python train.py --n_layer=15 --d_model=224 --n_head=4 --n_kv_head=2 --head_dim=64 --d_mlp=896 --vocab_size=4096 --activation="swiglu" --norm="rmsnorm" --norm_place="pre" --norm_eps=1e-06 --positions="rope" --rope_base=5620.0 --rope_fraction=1.0 --qk_norm=true --attn_scale=0.125 --bias="all" --tie_embeddings=false --parallel_block=false --init="trunc" --init_std_qkv=0.0303 --init_std_o=0.00518 --init_std_up=0.0303 --init_std_down=0.00277 --optimizer="soap_variant" --lr=0.00598 --lr_mult_qkv=0.5 --beta1=0.95 --beta2=0.99 --lr_head=0.0081 --warmup_steps=38 --schedule="wsd" --decay_fraction=0.672 --decay_shape="pow" --final_lr_fraction=0.1 --batch_tokens=65536 --seq_len=512 --doc_mask=true --train_tokens=199000000 --steps=3037 --dataset="wikipedia_en"
Each number is 128 + 24 x the weight over its row's rms, rounded and kept within 0 to 255. Layers, rows and columns count from 0. Numbers have three digits each. The size before them is the row's rms in percent of the matrix's.

# down: layer 3 MLP down (transposed), 896x224, rms 0.0836, rows 29-103, columns 56-111
# gate: layer 3 MLP gate, 896x224, rms 0.0932, rows 30-104, columns 56-111
# up: layer 3 MLP up, 896x224, rms 0.0926, rows 30-104, columns 56-111
down29 097:147100134129122128118182124090162109102136132138120137147127129158145099156100115099114119121113124118099077099160175154149137123149153152143088145114134138132124116138
gate30 108:143164128101094146106151115125120187115121121102113140104133149119109107130107116118156174108151144130145148108105161102096119123141125106155083119171144139115148152131
up30 109:142163100100116168107144130125133169149167071119116124135133155096095127115104135098155167127139115170124143099100142115144143146166128114124139158128126101144184163115
down30 099:144123176107135152105089132107121190114111115111116161102109185107106137118109109158147143111139139142086127113153156094115104138139126152142116127120111141137161148146
gate31 095:148162137139124157178144134105152134157136151128142122164125159138150120132168116123090163101113165141092146092122117130135121137139126105077119140113139146136094096108
up31 094:078103152139150157173104171127156158171135130143134181086117118139158116090130141136132161117149175117069120140105139146122140096133121168104165161119135122106111092127
down31 104:144110151096145115133147154102106150085125148124079113103116121087109131094118151108142141116110103047134153132162157142138138127114132116141081172106117103186122128125
gate32 085:151137099118164140114133125159114115124128120156136158134120103159116140143141135161128118148149171098101141116119108135193155100150083162080132158114113145197119159171
up32 093:122112104096132145126125124103147132133130119142129128139148150151188138143111147062149127142112135144114094141070107153124132110144081140100124154145108154193108145162
down32 095:131157124090144137096111082124130105139147122125124105127120140080156161129108123065167102133117111136152092085080093151129126087107094123136123128143131155154142130115
gate33 109:095132123159133161067155103134130138177168127149129121095136119141118129113132120135125130123108094175161106148104116105137101143106144164132107120150112146085123151079
up33 113:115149126147120127086148109093096130106178154179154162158136112132097125123124148111121132128126092160098090111109081150144087122090190160169083131161121107134090160090
down33 108:141113106121133120111140175109149099125133152094134134116122154127134100097128161150203150128148118148106136116139172106113123165161134168153112135174105126167166136119
gate34 120:085123170110114139114100113115135118114185123151137129106149123107069132134087107086091133141086133157108162117149108157129153100104160152153127138162095150154121193138
up34 123:158135084147144143122144149160105147141072125108134137135115153155157151112169114146126132140164126091132106137142146112139102158138108103086137073106126096108123090145
down34 117:175109110146151105129144146167125147113089128100125147161123114149105133135145096116119109116143120070089142129143148105134101130133099137113149127098128103139110120158
gate35 101:124131184118141144125108148144105149146145122116128094145152110116130168128119136162147088136141124157098126133162124146125133122151130139115122143103135140051093079106
up35 097:137100094161110099122127113131138150102090153145104128100135118125113124087129109126119143149132143114113120086103150113141157112123171127120130128110081079156061125133
down35 098:133107074108114122154128118146164127158136113082095125082092133126128113110138147126131108098101098061133127105128143125148106118111132131136103130107152122136136124105
gate36 097:155162113124145150111155106110104134148122154068167179205116165110143151113172068132112110119164136156099145129129115127144114159077101139123127154143112133100165141150
up36 106:132155123150149159136149188120168107142112150137110157132109148094137118102125149123128085072137134120116126116142087124116138133164115145117135112135124159144119106162
down36 098:089066136128145126181141108127193151096109182147147112157159142060125127117138133115119123134107128149111129104130087142091151093105106115093158143112067104142110143085
gate37 117:154157079148092163124122124129133140115143150103147138148113134147145113136134120123135171162137177113107122129095108110129093115138163135144146099127068098120128138102
up37 122:119118172132161144117137124107109146117084150142089124078150102152137103095156113122086113116133127147149112103130135127114107120097122157088102179106114197106153110115
down37 113:125123114130142115142114116129139107142101166104122143139139125111134136115143118077114107146134116154119146147114137119074171139138082100092117188091121143160141092117
gate38 085:153139065093123120127121070138134084121147135130113152130141126158131154123104126137116170136107125100099148120138122107133158105118151111166142167137119140153131165124
up38 084:124101159131149139132146126132160132153161141135133096157154115141139130123127137128127121153152178160118120141135114150162119157089092150120143134118135124102138107098
down38 084:118138182127125130149111137140141121136131184162136117153188124128139101131136114146116075158133147102156131097106118125157119146152093161111134118121116092105171131112
gate39 097:111145135097117136137085117130126104115159130131132150138125108115110117153093135103103094085129124136130143105141085123139106117130118113123163137099139157169163110173
up39 104:105096147115124163132092127128122091098132138150111140122144087129133115157143119116101117139092131148121128092104112126107119120135135105173173081082149116139132121121
down39 102:088109114131094123123108129088121092115114127191101159141144078141100095146149124145108111141072136146114159142109159126099146119134129145131153114105124114095080124135
gate40 116:146164139133113120143116100138130117087116135132122137129141103120079106102119150141143123134126125123148110139135140134078124144151106117122138175118163153111107126119
up40 119:122136133135111100157143100147138104103161128118153132123126107135125098104111176149167161125140140091129132111146126112105119135138132145119150146129154157093133110110
down40 102:133166110120128152172162069132168132104121113129143154132135119158162105153128145106101126092113120110100121124148113116110143148100085125096138110115120119122092146121
gate41 089:140151109128087156130133174116184126182133128094096142133139151144175110122121125144161136119173147145087121131118099175155172105119175149153133124074129159074127115130
up41 085:136118118131091153078107167127136126141135097126144146174123182133147137140165110139153112108157115142098117160141122181167190120109137140132143087095119131119175127124
down41 099:103117100163113133104101168114148136183118124117129154125114172124117145111166071117147131143148107160098108091150110100122178111128112120144109137075134129086146139147
gate42 095:093136134089108123148105143130127136165123110149125116114112137172102126113100099117102125110149121140082128112102136111099158148096136144156103121167114143136148169109
up42 091:116111101184128113125127130113110091137113159108182174121141121115086132123148130077129133133142154116114146168155118128153115108168123127104135120101126099116128099150
down42 095:129072066149117134109105115148148076101124153146145142174136119122152123134115132126131117082194137128116135118109111133098127150102110186122123105114136101173129125129
gate43 105:106058115121115132126122144141126132149132146142111132072113141152134112107147112136076101140118084119109139129105121110144143126119105124103123110148125161163127120120
up43 109:123133143117136110127111121167105119152147135086144135144113116148128122092101147082131130148147110112133098153122079116095112112158134111141127092097155110165131150121
down43 103:129195143143131156142146139148090126142122132119114153125102124128147137108106097084143068100161093171160166176115150135112130107122193106143063133115093123164114128110
gate44 098:074149096138108136140097124118173138087121140126123102167131146150107100179094183150141138170090168109091137130167093163133103147131113106104144119169147087121153111121
up44 102:157132105111107144108127124132157085108124140141089132119104158112102153105128108161154146152123089110150157104119147152127147122172112173153139102123098159077122084077
down44 099:155104078093116121138138119163137117109134095110121137164151157150142140133103169139140163147094111144118140101142131185131177132149164153135142092126142121128108095081
gate45 113:128091144113171095123160142123089142127169117115135114111143174108148139133120119090157119175089054105147170113124120136088128101119106150141143151101130148126139151153
up45 117:117098139081157118138186158128099133102143084111126116122146157103154129137136122103157099187077093127156147130120124154100104103128106147145152144107144146095146157147
down45 110:117132138133121140130157126116112166117162141135136140082140104121169092065128121073138099184111105149146127127145134121090104077136126168145138150101126139131139133126
gate46 109:099132163129103071148115121157135095127117142095116151120138171128100146162165093109124112093110094094129135111113145120185115116139105135124156143048121141113131184071
up46 110:135129114130081146130120154170116120110107105095090118145135105124107143100122099104128149145123112111128154159092151144173100117125131098106144130159074092115133162132
down46 103:113128157157113205141097159163113138119142126120120173151133111106106133118134078112113135127133132118118149158105095146138122107119134162106117161155113144104131160127
gate47 096:105133117097138154118160119122134157141154147146122139137147119115134109143082126057130138102115169112120100149173113120150102166131123144145099118162069146153143123167
up47 097:147109099109092099171161111157141109145099142145142114123125144123122139113162116175137119178146110111119156114153125152131130132152118087081149130142140113124087165099
down47 099:152128110121100127135145133150146176118112126124164110134121138080129129141152096153136130110127098115111122126153152186115135130117106123125145143145119131139110145197
gate48 095:120141148064121107124174138136115098105155105174117193125114160157095170137108141123136117154148047122081156137129151154116115180122136162116116101100124155163118131112
up48 100:133146098106125158123123078119140115162138129157144132152088101133113140119124111158132156121122159137120162138156145134100139144090126108117149123153123188114155171121
down48 097:145142155121115159105136113131150080144136127138143102152126110118113090152137170099127144121115130144119180137129160138121169151110116103124132113144134134094135128133
gate49 091:158132127173138134153158157148123114133081109177128175097133097126143139150107100183092149124136095157125086116136113137129126113156129141102110137115157148155098129112
up49 090:101128125075115128125122108095118106144138121076112095161134166137132074135179131103155106124151153095110164152107120156131134149109103134129157141131112120131138142127
down49 097:096157127134104126173122159119139118166205112131142130140134141154117097127084122074113130124153123114170140130121186086130075171072154113128132097129121081143133125090
gate50 095:081188128142121127116128151113109150094122113069139153105123125144124127134144135191097194158108128122110104166131075131132103137125124101127182114092130138086151094144
up50 093:147084131129120104140135102103186136140119154166105102128110120156121169103103100089157104072193115110111127154145146148097145126115112127130101126141113124134139142086
down50 097:098109105117114089163134082101115104121172116153125086121141137142124123119140121085170107142214110146121139165132116099131170108093119126143124135153150135118156139137
gate51 114:126115124111067147136165149124163150114121121115104116125122146129166152140146093082119151118114102144117154129164198130136115112129163150112124136137118090164131147121
up51 109:128164086125140141120129100169089099131113147151107125143123119124156160098088112152171091122136114099147086124149092110144103149162120120128142116125172148113106110159
down51 099:148140097114137113123160123179116108137147135108162155105125135068161150141071137124160116119156074117158088120142151129152104120172157123138143127179110134154117123150
gate52 078:128097167149124112155102077120120144148105094156136137151139137126143147123109135200106130099165158132109123160100166108119119150078125135154124139109109153183120130093
up52 077:143098153105106129137149136146099106135142161181109161166131178150153114113122115108133121133144143119106128100140114114152130124146123131153109155101162109105150124153
down52 084:160097136136081150154089105110095130165125117141144181134157160120181121177077126167129112108130151149116126143113155140133131148095107128125132139150127147135196139136
gate53 110:128123103086151095118117085140112105137125155081099129160127123098141090161114113145071129075088131164169147137149129114157145133115104113100151106106156125099082154134
up53 105:118120110170151110140116119110133112151138130110098140145145139104131105174098114128114109145090168169146150113114080134148131104152115145124158106102150120160096112123
down53 105:090114123154131103132127150102163139132129131100106122134178122129106128143102152150156135139103135152110132132148072072145143097137102119103115133113111107180140093096
gate54 108:140119129089134115097141135096134119092108159088139115131149084140111126124096154118137125145140152061127118121131153122130158121169141122143130089165128116150141109142
up54 106:129167138162146127147129102127115128115149140173134128127144158142119167098125126136131105109096125138127153112117153122131110133076146138135099107110118135098124155128
down54 105:121144110154164145156075097120132149140157094151114145119080184145138166120109089108124108114088121097162140125092173165189087131071128139133139132114089147117109131127
gate55 089:141116119118139112115109129183128091093097104107105179145115143152162132156088149149125134110090104090115096105114154135110095083119069133113129140114110094114139147143
up55 092:107140076157156120134129160127135137130102100135133123163131113115145124085126134130190145147144133107151180137148151130151167128127128096108142132096155144113123174138
down55 096:147125122132086130136135127114095124143112096105145104118170119121115095079139142075128123117119142115139074108119084128157132147107092135110104121164136126107146176124
gate56 085:124122121154152113118149098157152092068137126145104159052118115109116123130113101124154143100161124128150118135148099125106109151110120144125120171129160125083162150142
up56 087:185128107107131150144104150152105187181099125109144076174137171155134115112117160117097121139099117138124156094103127118164151108163160121092131110143104143160131124095
down56 091:141141142105136140142151139098108149140096139117133122175123165126138133128110136145140091149080116115135134117114166177144115161173148106102131096149109148173128115093
gate57 134:143090119080145147161131066112138111128130120135140116125147135107118110083124154155134161157146156125121132107133077161120169105122165138126115077127139117127105093130
up57 122:129150142148144117096121085144104155156109097163123148166191137131114134134116151130148115112083094131148124114121165130171127170126109134164124120109141157096137153132
down57 114:104172147164081130126104169108151121125115174107069100135138136127149145146129142166129123095130128150115155135116139076120111132139140116111130140097112128104108168100
gate58 097:158117118128142126154071111106138147138150128122191145120108120121088097149125109150148142102136152160122150129119158159115153115109144116157132084123158100135119087128
up58 094:104157123114155132092156070091169168155112131111149148123156140112109150149151142158121114117148094109101115105144105111197138136114184101104142151169136121150129115136
down58 095:152099107110141134141077137107128132166140130154149131112120091121104120114102098150148108118165119115116149123113127174174126086141084109132086100130196124107117097156
gate59 103:170173097123123112158112173122148121135135095167136164084133105126115132089127133111132116166149196130143137134125102168125130116132098087137139124116127116136076104137
up59 103:139115164100128127103134094147110180135158135089137133120111102129121130163147094122130091120111117104135112125129108137117166133137133168132139110169092149139137142103
down59 109:162127149142113185125112069159125141114113126135168135082108161148147140120122112127142107083129129116173109154140137111095099105173150111100096092138127107131112124088
gate60 107:119134119114096126115148117124124114110122116113142131122093161119170088113149132107096131187104130120124110103111129126117133109114153160083128122108076097123125148137
up60 109:101101101166115141112160150122150106110088107070111150140093139085160116162137151118120143179102149118132109100096132140114120115145156156115128099126116133109136100138
down60 100:084100112122103125083154197150162136104117136091098129129088129152138115143183109149119143160133116108130090126103111141115132125080148120110143167132115156147121142132
gate61 093:116115144133137116111152047126100141123124103080126148090134123109109108147135108148164137148157132104115123109101101166127136132127147178125120126127141155084141125130
up61 091:128156118112090131126109137154127100149145158180130126140090120137125173100093153136094145094102134185174104122132162090129106124093102079114105146155129101169104136112
down61 089:112156169149123126117111128152110121111134156155136179153096118102150180104128131110124105125091116154126163119166123129155107109122157097079100092099126116130148156124
gate62 110:111103129156167147128100139095122143134074119136089129117148126111088114135112184125115171133155135163103127096134130147172164101156154111114146128115143097156129104105
up62 114:119130092098154121115119165093161138145076106106129168165116139096093137109146156099114170131157116117122147089158132135154179100149171108123136097147147100103126132142
down62 105:149123136110172115160076123088136134128078125139084170136097139133127121114123154088098142119162113140143107094103090092141156094149133102135137133130177080137115121168
gate63 091:121124104101147141142151116096154102122111136094156145124131088111145096114177152108140085164122153119117142127131103131121143095142134129107165165070153106148145079112
up63 087:161100175130132126110078112124059113098154131111093150118141131178142112126110128140110157159115105161130091144130169129133150128136158109142090135116129113162141138085
down63 092:124156156126114156152117149139115153123127139110085122162156133161097115140143109163141119181132118152155106153149136109167126127130154085114108147116135146142111137084
gate64 097:122140123111160136100137128126132129103137089133124089109185115116153121104113141124154087116109081112177098166124097143132120111134104147122112079131123142105097117125
up64 096:120166100101135141090144114189121167166105114145117086133114130092138116084089131122120136133109095158180121116126149096138119141117122117138129140153128160100165120142
down64 100:135162146132097140143146107126113139169177110164111109132129122115117101135130122099102136134126129139144083147115106082151105108153086104112162154115121137098144109140
gate65 100:150139089150117123134151107125139124120116123117175099168129118138121108164090114099122124154121136135128079117083146147162130128123154087124148127147116148123136134132
up65 097:104115138127169135167110141086145119138140093124139127141142141092156093122135165128100135117161181150125146118149112135109121140151139155166150116097095088151115118116
down65 100:092132146095167150158104176114141093130157152088148187130136101169148098096130101162151116122136143133149151159162130072132110117113135117148160079106128098157122151143
gate66 076:103133085107156136110135167110111103123118193131134134136142096115159152133146145101121098094144119124092156131135102148150122103117117142114160063122086103129163165149
up66 076:081111109118114137104156133117143094078128147161191171124094116154140144135132147108145135112125121149118165177145117128135091133094086116072135084104111099154122157160
down66 078:122112117100126107090149144151152109146136128080149128124163096105136166143143137139112101127100116137119121165111123161113109101115127110120109087155124086106122102124
gate67 114:130129169129141098164137145135121066081138131126117119127151110118096104118151101106094088128095119121126132115105078111168128119132057145152154124086161139093107100105
up67 117:055158167099163135142131134111153134114092114133140111084144112151143102139146153088098129147129128084094122056163090131117120140120132144129131106100142114098111136126
down67 105:123135110111155106133138132092149127139110113100094176107123140159123140094125110111105129096131099091169086147155170162085104196133123155113152125132135126115124111105
gate68 099:102136100117104127120117136131120136139105124103150119113117142149105103124088148122123146173143129136120153130169138143107149153107115134155117086154103163138141191141
up68 092:136133102144107162109109108139138139151147156170122116169137110132156100150123106143126141109137127113146116114095078111145135094142145107134120099122089125122112111147
down68 093:124089173136138134079150120141123113114168142157119141086129127152106123103082095133123085107096130127141135094116123137150140081126110127117138146186143134094106114094
gate69 102:139138137144131123150136122133123098148154109135140159143109107169101130132110147152109081157095114124159118135125141119115140125110096144130146119122117093096162123161
up69 101:139149125126135139165133112149130096169139132115155185136118129163127103087121140171122112165105128131169095136108114118104118113099138151123118128161115096105162088165
down69 109:148135117137134159178145102118161092135148095109088157099171159117119122136132144140137091172113103120144122159166145147122072125112133100127111144145075143082146102108
gate70 103:173142114095122148169114126146119110097111130199160101107127127117128137166140113132096156108132160177137099138113114129114144170111099117131151110133135141151119114116
up70 102:168140086125117132140155158155125107114112097184152127147093146113105132143153123138139102114091159122112115138150140157108117166134112126102130159130145123140133140122
down70 101:161130131102112148177150144098119180130124117177135096116108146138088179125140147160153112155095140119123134110120122147154136136120084137113115157108164126144114139097
gate71 082:132141169154125139111160122139124126179129164135105131150114124107068139139134138140149132121110081166111140092121127139144077167122169121157086142167136156145150119136
up71 105:115108192157131137107147100129130120189109182120144155124100156128113159119114123123161109117103163148104122120112111142141103164106126158149102133139129134117112147124
down71 105:096107187131122101138123136132106139139124143140094118118142114119123111163111102143132141096156123106142090147129134167122125165099141122152123127131128113133134152073
gate72 097:118168117128099099104100088143136135134089126080133136147144135162110131081086149107093097140056115165114146104139112136127138157189129111139137130143129154107110136120
up72 097:132128089119104124149150100110159164139132113135151125153157115143148157066137112093125157142131148127187149107133151125100129142157089143120099116091156164144092106143
down72 103:100113167159134147156187135100087136143180138083131112141107171162143148136171109104148156082145140113151140136145130178114134155102111114134098096131119138127098096127
gate73 093:114153153094142151127131153115155116126199123161201125143125097111134102082130132122149173123177158142157146147144097134165123106109081135158131124099161110122137091135
up73 093:097157137131117112161116088149110127127104113113115086113136113134117099093105160154094060159090132109128137127133134121151169128106112116183154106106177132112160111122
down73 096:136103130147133108135096131101094095106104117116115125139158157084159174127113107080165111117087173132118105118112132092139105144122104136139148151125138112117166101167
gate74 155:104137148121083098166118080131156133081165132115124150100126089142167137169125138125131149138139114152112111120174115140104085087135125125126139168147120118106107157073
up74 142:161168183112132091139098126094110170084166114136108134117160145150169093178142159105115118151102138099087132147175127104146119166165163164112156138157114141118132152132
down74 110:134117125121128158159133146114179164164150105123133136126128094115143117168081118112111162136127175091110116164144104149124137163131109114111130127095131141104158141144
gate75 099:136144131161143079135121141120111107123148153164137125150116125102144160136142111160107128122107156146145135112123119126122134143084112153124129152125185137124111107120
up75 102:100132112147101101160159083138081130109155144155111115141124127117112131136173105101128088197149089163153130113150102093142144082153103126102093110125127173143103121102
down75 103:116136096167146157140137114149089132138113122124139099138110161110115134163122124150129084146202058159126148134166160122136097105113079109113117146086121153128158136141
gate76 102:125130121117171134155099167103128105072144138110119124135127113105116103127093134144134093119126121072076152135140128127133089173130101117098158150099141119105128111153
up76 108:114088135134123165137158101081150082109094153141153135100120118116096126145104113113150092121122135084130156151130128138086135167148099138086175168114126129092182179147
down76 108:163118122137133128103146116113167057130121116143106091090103139162097125116105145137165096118100115109149142114182109126081150152110123156105097144111104129139216129127
gate77 084:150108130149125111087100127105120113148120129092100123132102120125116125158152165161153105147071139123087115104119136164143145102104119131136116151146133103101120155166
up77 088:174139138132115108129127136122137138111131184117115101110132167127082167151131139107150135165139120126119128120183162159105177115102095157120087105120131107165106100104
down77 093:118160149121112116117120129136145156060130156123114091166155147119145128110165169094098150148170125137158105119129112134103103142116167133124145147169135148148159098079
gate78 095:137141111118154125137156098116105090098135091094123169097164113124160108164078109087124105109102150073145137100121136141169108128131116146105127119135105146138121180120
up78 099:096115076140137164138181122138110105113114109135135151103163158095150102174074118101139087140111122086173157102124147114126124108107110165127127108110097123175130155156
down78 101:118131122156112126099134092110130107148124145128175120108161137093124159142188108161107109112178133144183136118117142184088111122123147165111105113139080098167133119172
gate79 111:134104116134124098145107146144140147129088121132103092109114077141149145097044097122092166138144136107122111118109092109180132128125105177137154123152140117133138181158
up79 113:149108138130167110136072149129160138131097138122112107105079098103145145124077091142130133115146161093138152156106120106126129144128104163136131089142106144165144152135
down79 111:155137111119146114115146151168161155157150136130151103134119118138136113100104138169117130131094139089093129149136122102118117103121151174129079094140117141185143139127
gate80 099:118148149144122123110155120171099105140096138102185120153112140099103129140093160096111100143099134114090128131158107109094116143090099144141152120151114150184142112134
up80 105:145114128088098060110101105112125131128105153155147172123132083183139122116112132162097128143129143136143110174130168156131155155132093135142178104141106094148145145093
down80 100:129122149124084133123058134162141104140175108156163133135138131133080181160116096147128117127102109146117135149092140143091119172117085093104124104126102130154138139129
gate81 117:139101176140107112090147108153154153116123134150143162160143120110103180162151082137129094165147100151153107157148133134123143135085135160158139164123164143145109124100
up81 116:144121167150107109121137144143164123136142169140137156172125122126126153150141097149115125136154119128142107148149179129134136155086145120169121185097140141154104108095
down81 108:119109132131124144136086118123160191116136147107107173172185101153089129124139128170130150135125100132134118140145186095119149144110161087152121122072074110124142154123
gate82 107:126167102126139118128140111140150134088097098092101108090114130083102128171116116102130141155111142117097136094106136102137130108133105148138169119147169170164165106119
up82 106:137135172139126115132092105112080115096081108110092137090134103136118172112155162152111162162120126145122145136131136166094158155095116138118127107166135142112118122093
down82 097:152152138149147119136106126139120138122080122133099131111118133114147125149130128155112153101146135134112118093123110117125167159133124169102171119162129148125180140116
gate83 099:171132143127113133133143149122105134073096135076155165111149130097146144100136148156126120092122112086123117138121155134133098116117082144130117152129146143129144121133
up83 105:143160145133061097113116146159127145112129119115121117129137164128127170121140125144113100121123100127096144128147104126173145104088110141158141150086171139149122122152
down83 104:123160128115096118130111117154123104150141143086158134160120142160155073120103117091121139109110092142123151117148142151157112135086115161125146114085116153143145100122
gate84 087:168134074130097117156168125151135118113138130170103174118111074128108110089111127127105125121110087121081101072121132147186157136178130108150140134155126157134105171122
up84 085:137101160176136138133124102117124160092105120145133116126128137128129148137121167136125125111100141122091133149155105164178150109127165127130190107179156120118108104106
down84 091:145140097158117115163069121120193181156141147128145093087146132119140128169153116045125097152113104156129106122115148123159175137125128146138127135106115142151143133161
gate85 115:130139148125106094135153119127105136141115128131147105095144139109134167098129122123129154116093133118110111102139117137119125168147152115075140106131132167108137140107
up85 112:122133122118139108149147097129084165169129113105120103113125150120151165131126074112103146122139133122123134092133132128112151185149154106085133098102088164141137152105
down85 112:105127132126096107125111155154078158146172165129114098092087121120101130131097128125136180135131100140140129121137145128123113153098111139125142114140126153109118142113
gate86 088:118145141131145157086114093140137154122135158145086108166152125128100176121114141153145110143099082123129140157149126113145127155101117161168099146130154163190156135117
up86 093:133151125135129168091115112133142165121156157147142098144154105115145164125144134152132094114085115142105123165129128099138133153125121167168117159100175184133150124080
down86 100:113141106127108133141139094102109122105144160132139137170140136142134144135122163131110160144141127144123123164130105121142132153120115121115120092109144112159174099112
gate87 103:093111182162129105134114107150102154141116108122071131147105164123124184125162127110099140156137082163110130076143148165119100145144155148108122140134108144150104128129
up87 102:154134106087115156118123119163147104108136137143153114137176125140120090121104119162102126126152158111109099127093116113127134135137128159180148123126101052145132126108
down87 107:145140128183084189122122123110143098127142140129145141162136124124090128166136141113121142096113101160071105142143106110140121127117096126117157112138103155107137136148
gate88 091:166070070103150151108157161123102079142196124121111138176145114130127100124098160113121151129120096129117088143176124073171104133119125131139149114120130148117115108132
up88 098:167143112148160158133116147143125140170195095142118123187140130122138113130125147131126149148129124125137099178177105152130124154117106134114163136125141172133115097094
down88 097:139112102140174139131098080164113080175145153130088110149148147103112134153129148129134145160102116082135127124120150133109093139143122102125154141143068143166140127164
gate89 122:168128188128152136134128126141116121063121167092117119109148085055106150117138161114156131140136130069134106135163113121195119115166119121151135121135125132135170135059
up89 121:133138081116141125137130107156148136168120109149145134175117154193149134159100121163102123104113094176146156144135114110092129117067125121117154126117128163112079124183
down89 111:144143108093096106143103114150111137164107106171138082152105174143152095168147142129109118117143076129117107109082159145141152153080100118115132126128138139133085134178
gate90 076:115159147143147136136103122153125101148123125103083145112115108144128103141110170136111103115132183149137157158125124156161154135128154082115127084168108137084131125101
up90 075:096179085133154101159111127149136111150114134120116144124093169106149091120097132106134117100182124155105145181102117112136124120162092101117127122155074123128168133104
down90 081:084122142132185131091135140131116148131127160105120097108167153108089116147106115136139125157136099149120087059124104127125093107137093105113134122098155116184122112083
gate91 108:140132158101096125102133141104161170116130125132135113144138129106125170093125137100137125117126143162132101090143151109137142120134113141172159159137105106157140170131
up91 104:123100106135133125172105111126115108142122111100142127107146126159149100113088136124089128129124117078141143131161102118149156135144142116058128102095147167114117123128
down91 102:170158167102103091158137096127141106153109085158145112125079139132142132111127131104145157124116092149141105129106126142144122154112137107112121121088141092097094132113
gate92 107:161106088141120138132155165144191105085121122157146138121127117095164102172102161124108160105103123114090115118097101156165092123112098098130151121109100117129100058174
up92 110:155120097143097107123130108124126156126132082140094123125155130144133094147136142106101124089100099116122175122131122129109138139122108105143153127125079140108153115148
down92 100:139106128124117104133084135107121119115093091161121108147112114126090106112123124129104124127116117100130139145122074143117130132138101118140134114112050117124142119112
gate93 128:118168113128101141108147152162132142189125076087120134167164155104167167123133132113103119144099107114154149120150167106134112142109124160093094100170148157121162098154
up93 126:138123142120145110144091111084125109076115164140103132103084098131098113147120113135124153132145171157093119112083124139148189083127145114161161160099114066111115136089
down93 094:134112139101136177154105141074113136140136158118110140102107091122135088159131131091133154119126114143147119076137144160147143072101152112151133153135093099145157130076
gate94 094:120145072094129120150180126139117146100093134136163127139122123120145105127143145067141115151145116147118110132172144126114113110141159103149183110116101130131151112091
up94 096:168118067079131121114149145116116124115108099117140074133078072126110107132127160096163118137137120098103140138147144157111138102134171109129155121091112155133150125086
down94 097:147131105083157101121124103117095129113124135116130092143094099116127110137120133153170125170144133094146146116166150173127120087082158161120133121069096108110177112093
gate95 116:072130114159067090122145114128121156133089158166130121147150128155167128114128093125089094115114100143134148113162078133149129134136176135134131161130129146173123132119
up95 113:124150110140149157145148172104097133121144147173148121136119146059126130125113115128124114146109144142106136135161137143125163148134144166109109102091143148120107133110
down95 107:148145136149142181142123134109102094130123104127126117094143173129136190161146151137146133122121103140149143151164119134130157142171130141144097082078163163118139119109
gate96 103:168136142108157148134133101164136137164184132137145151135140143133161100141111193169098109117098109124137113124105109122158115125136124112126112107132091133144182137119
up96 100:147139136098171174124147136172150177135146144153149166095135130161131132144082160156097122090132092120131113119080119162153081121132124084131116116104091087114156127116
down96 094:133116120153151138128127103132153130106112119113161137099177107105090163141116140130119121131156104150140130167137095128124095131131130123116086157075073094108145121104
gate97 089:135202097155157135096143151166158086098092087152138133154108154139118102132128112116135140158122130081163113059132131134146117127143121095122118156155161145108106183109
up97 087:145162112094124100088148142109123110090123124142067132105140110120132111090082150108105142113138106086118112132096119114124123083100132140127117124163120154110136163110
down97 086:127142102147118109143139129119120116116136109125090149142083145145127134156140137069126118083153119091116143120100077147157162066080057137086119125141125105122088157098
gate98 117:160156130156159163131153135101177151112162090077134087142117133126112121151145122124125113107155132136127106103162071149125142121135122123147158144127126141142092111112
up98 110:149122175166147177158154128097146153119118097110124133140106110170134131118146126096135122092110129150171086103123114128130163122130133103154156158116156106097117148156
down98 109:110130142137164137153139143081146147131168074115177150136118109151136162121154089101138155126119106142201078112153122139125117104134108125138155164189128134097115161158
gate99 089:090071117080117129187138108168100102136120103128141106106142104144136119110163094096120127162164122147132115144157110136077134105162148120077144141119113137140124137109
up99 084:127170165160122135082114156124152118119166122144109095177080144092172137148104126117127104094112115109153149100107162120139159123110132129174132146150143145164123098127
down99 092:120106123176125115089127136126152131118117133148169131097086154128140159078131158139092134100108107157117108135097161131161153133138143156133118132136122087119108129093
gate100 102:106118187108143119084140108113140144122105149131112090172119127135103121130107177109178105105132080125093093155144136102125151112124128130112127104130124115102118177142
up100 104:140130085126126120121127175131111108149147100092119177109156114117133113136132128118123148189121155106142146093117166146101149125141119104159121144109146148173106119141
down100 102:113156142117074128132122124112118125132129128131136114123167167151058120131134151130120087124127104155086105121181120125109149122126131134112076155119103134125143098123
gate101 101:093133113156119085139120116101092144135126124109115100186122124104137131149156124135132133118120153151100124112160149175082096155124128122093130121126146158121131153138
up101 099:126137143074097101111135127131100124125161145138144133122084159139098081091119098122144118121120093123148111109096105138153097109120120111138160125141148129145120180124
down101 100:156134113105123100155121154145126131101103128132150149157126126111146111106124108151107121115130101108118124100107105147109137152142143126143103098149140111158103148147
gate102 095:098042104129125102142154150156168112175111149167112105110097121139117118141166134141101128162136143097149150120130109186175114112144152136130139132099147118153172120099
up102 102:119159129158129148165133166110086094122116145168104136130132140163151117104135117118078103140159113109107143154110126109152122166122127062165143183134193102140137124155
down102 099:127107146115111128137170163096124109104143134118134153152150094148131143096139146105146137134118063137082107153143104090126121177091103102105129180175130130134145142127
gate103 114:126110112110133132129077127133122173062111126093147144154139140156136110153099125128140163147132137112162098089139173135125133128164105139126138117116161154067140124140
up103 113:102161138136098108158116124121132090154115109173139120087126105138127146142178174158127111113122169146106121141118118157158136156107139144121102197156155141153095121153
down103 109:125135142137114144165144139141173099119120134116103106138127117124147106168146153139083114095128118145139130108088129149131108160129098143128153171156146118092128127139
gate104 106:112098151117192141118114133164132143106167155156124158167102100131109087120112107112136099170121120085151175127138110100137117138182125140155113165125126115111183135188
up104 107:152136140172110115141122118108144148130097127116109119078134121151156127140126187140101161123150114154065088146120139145093153119042135116125154125135104108138075159084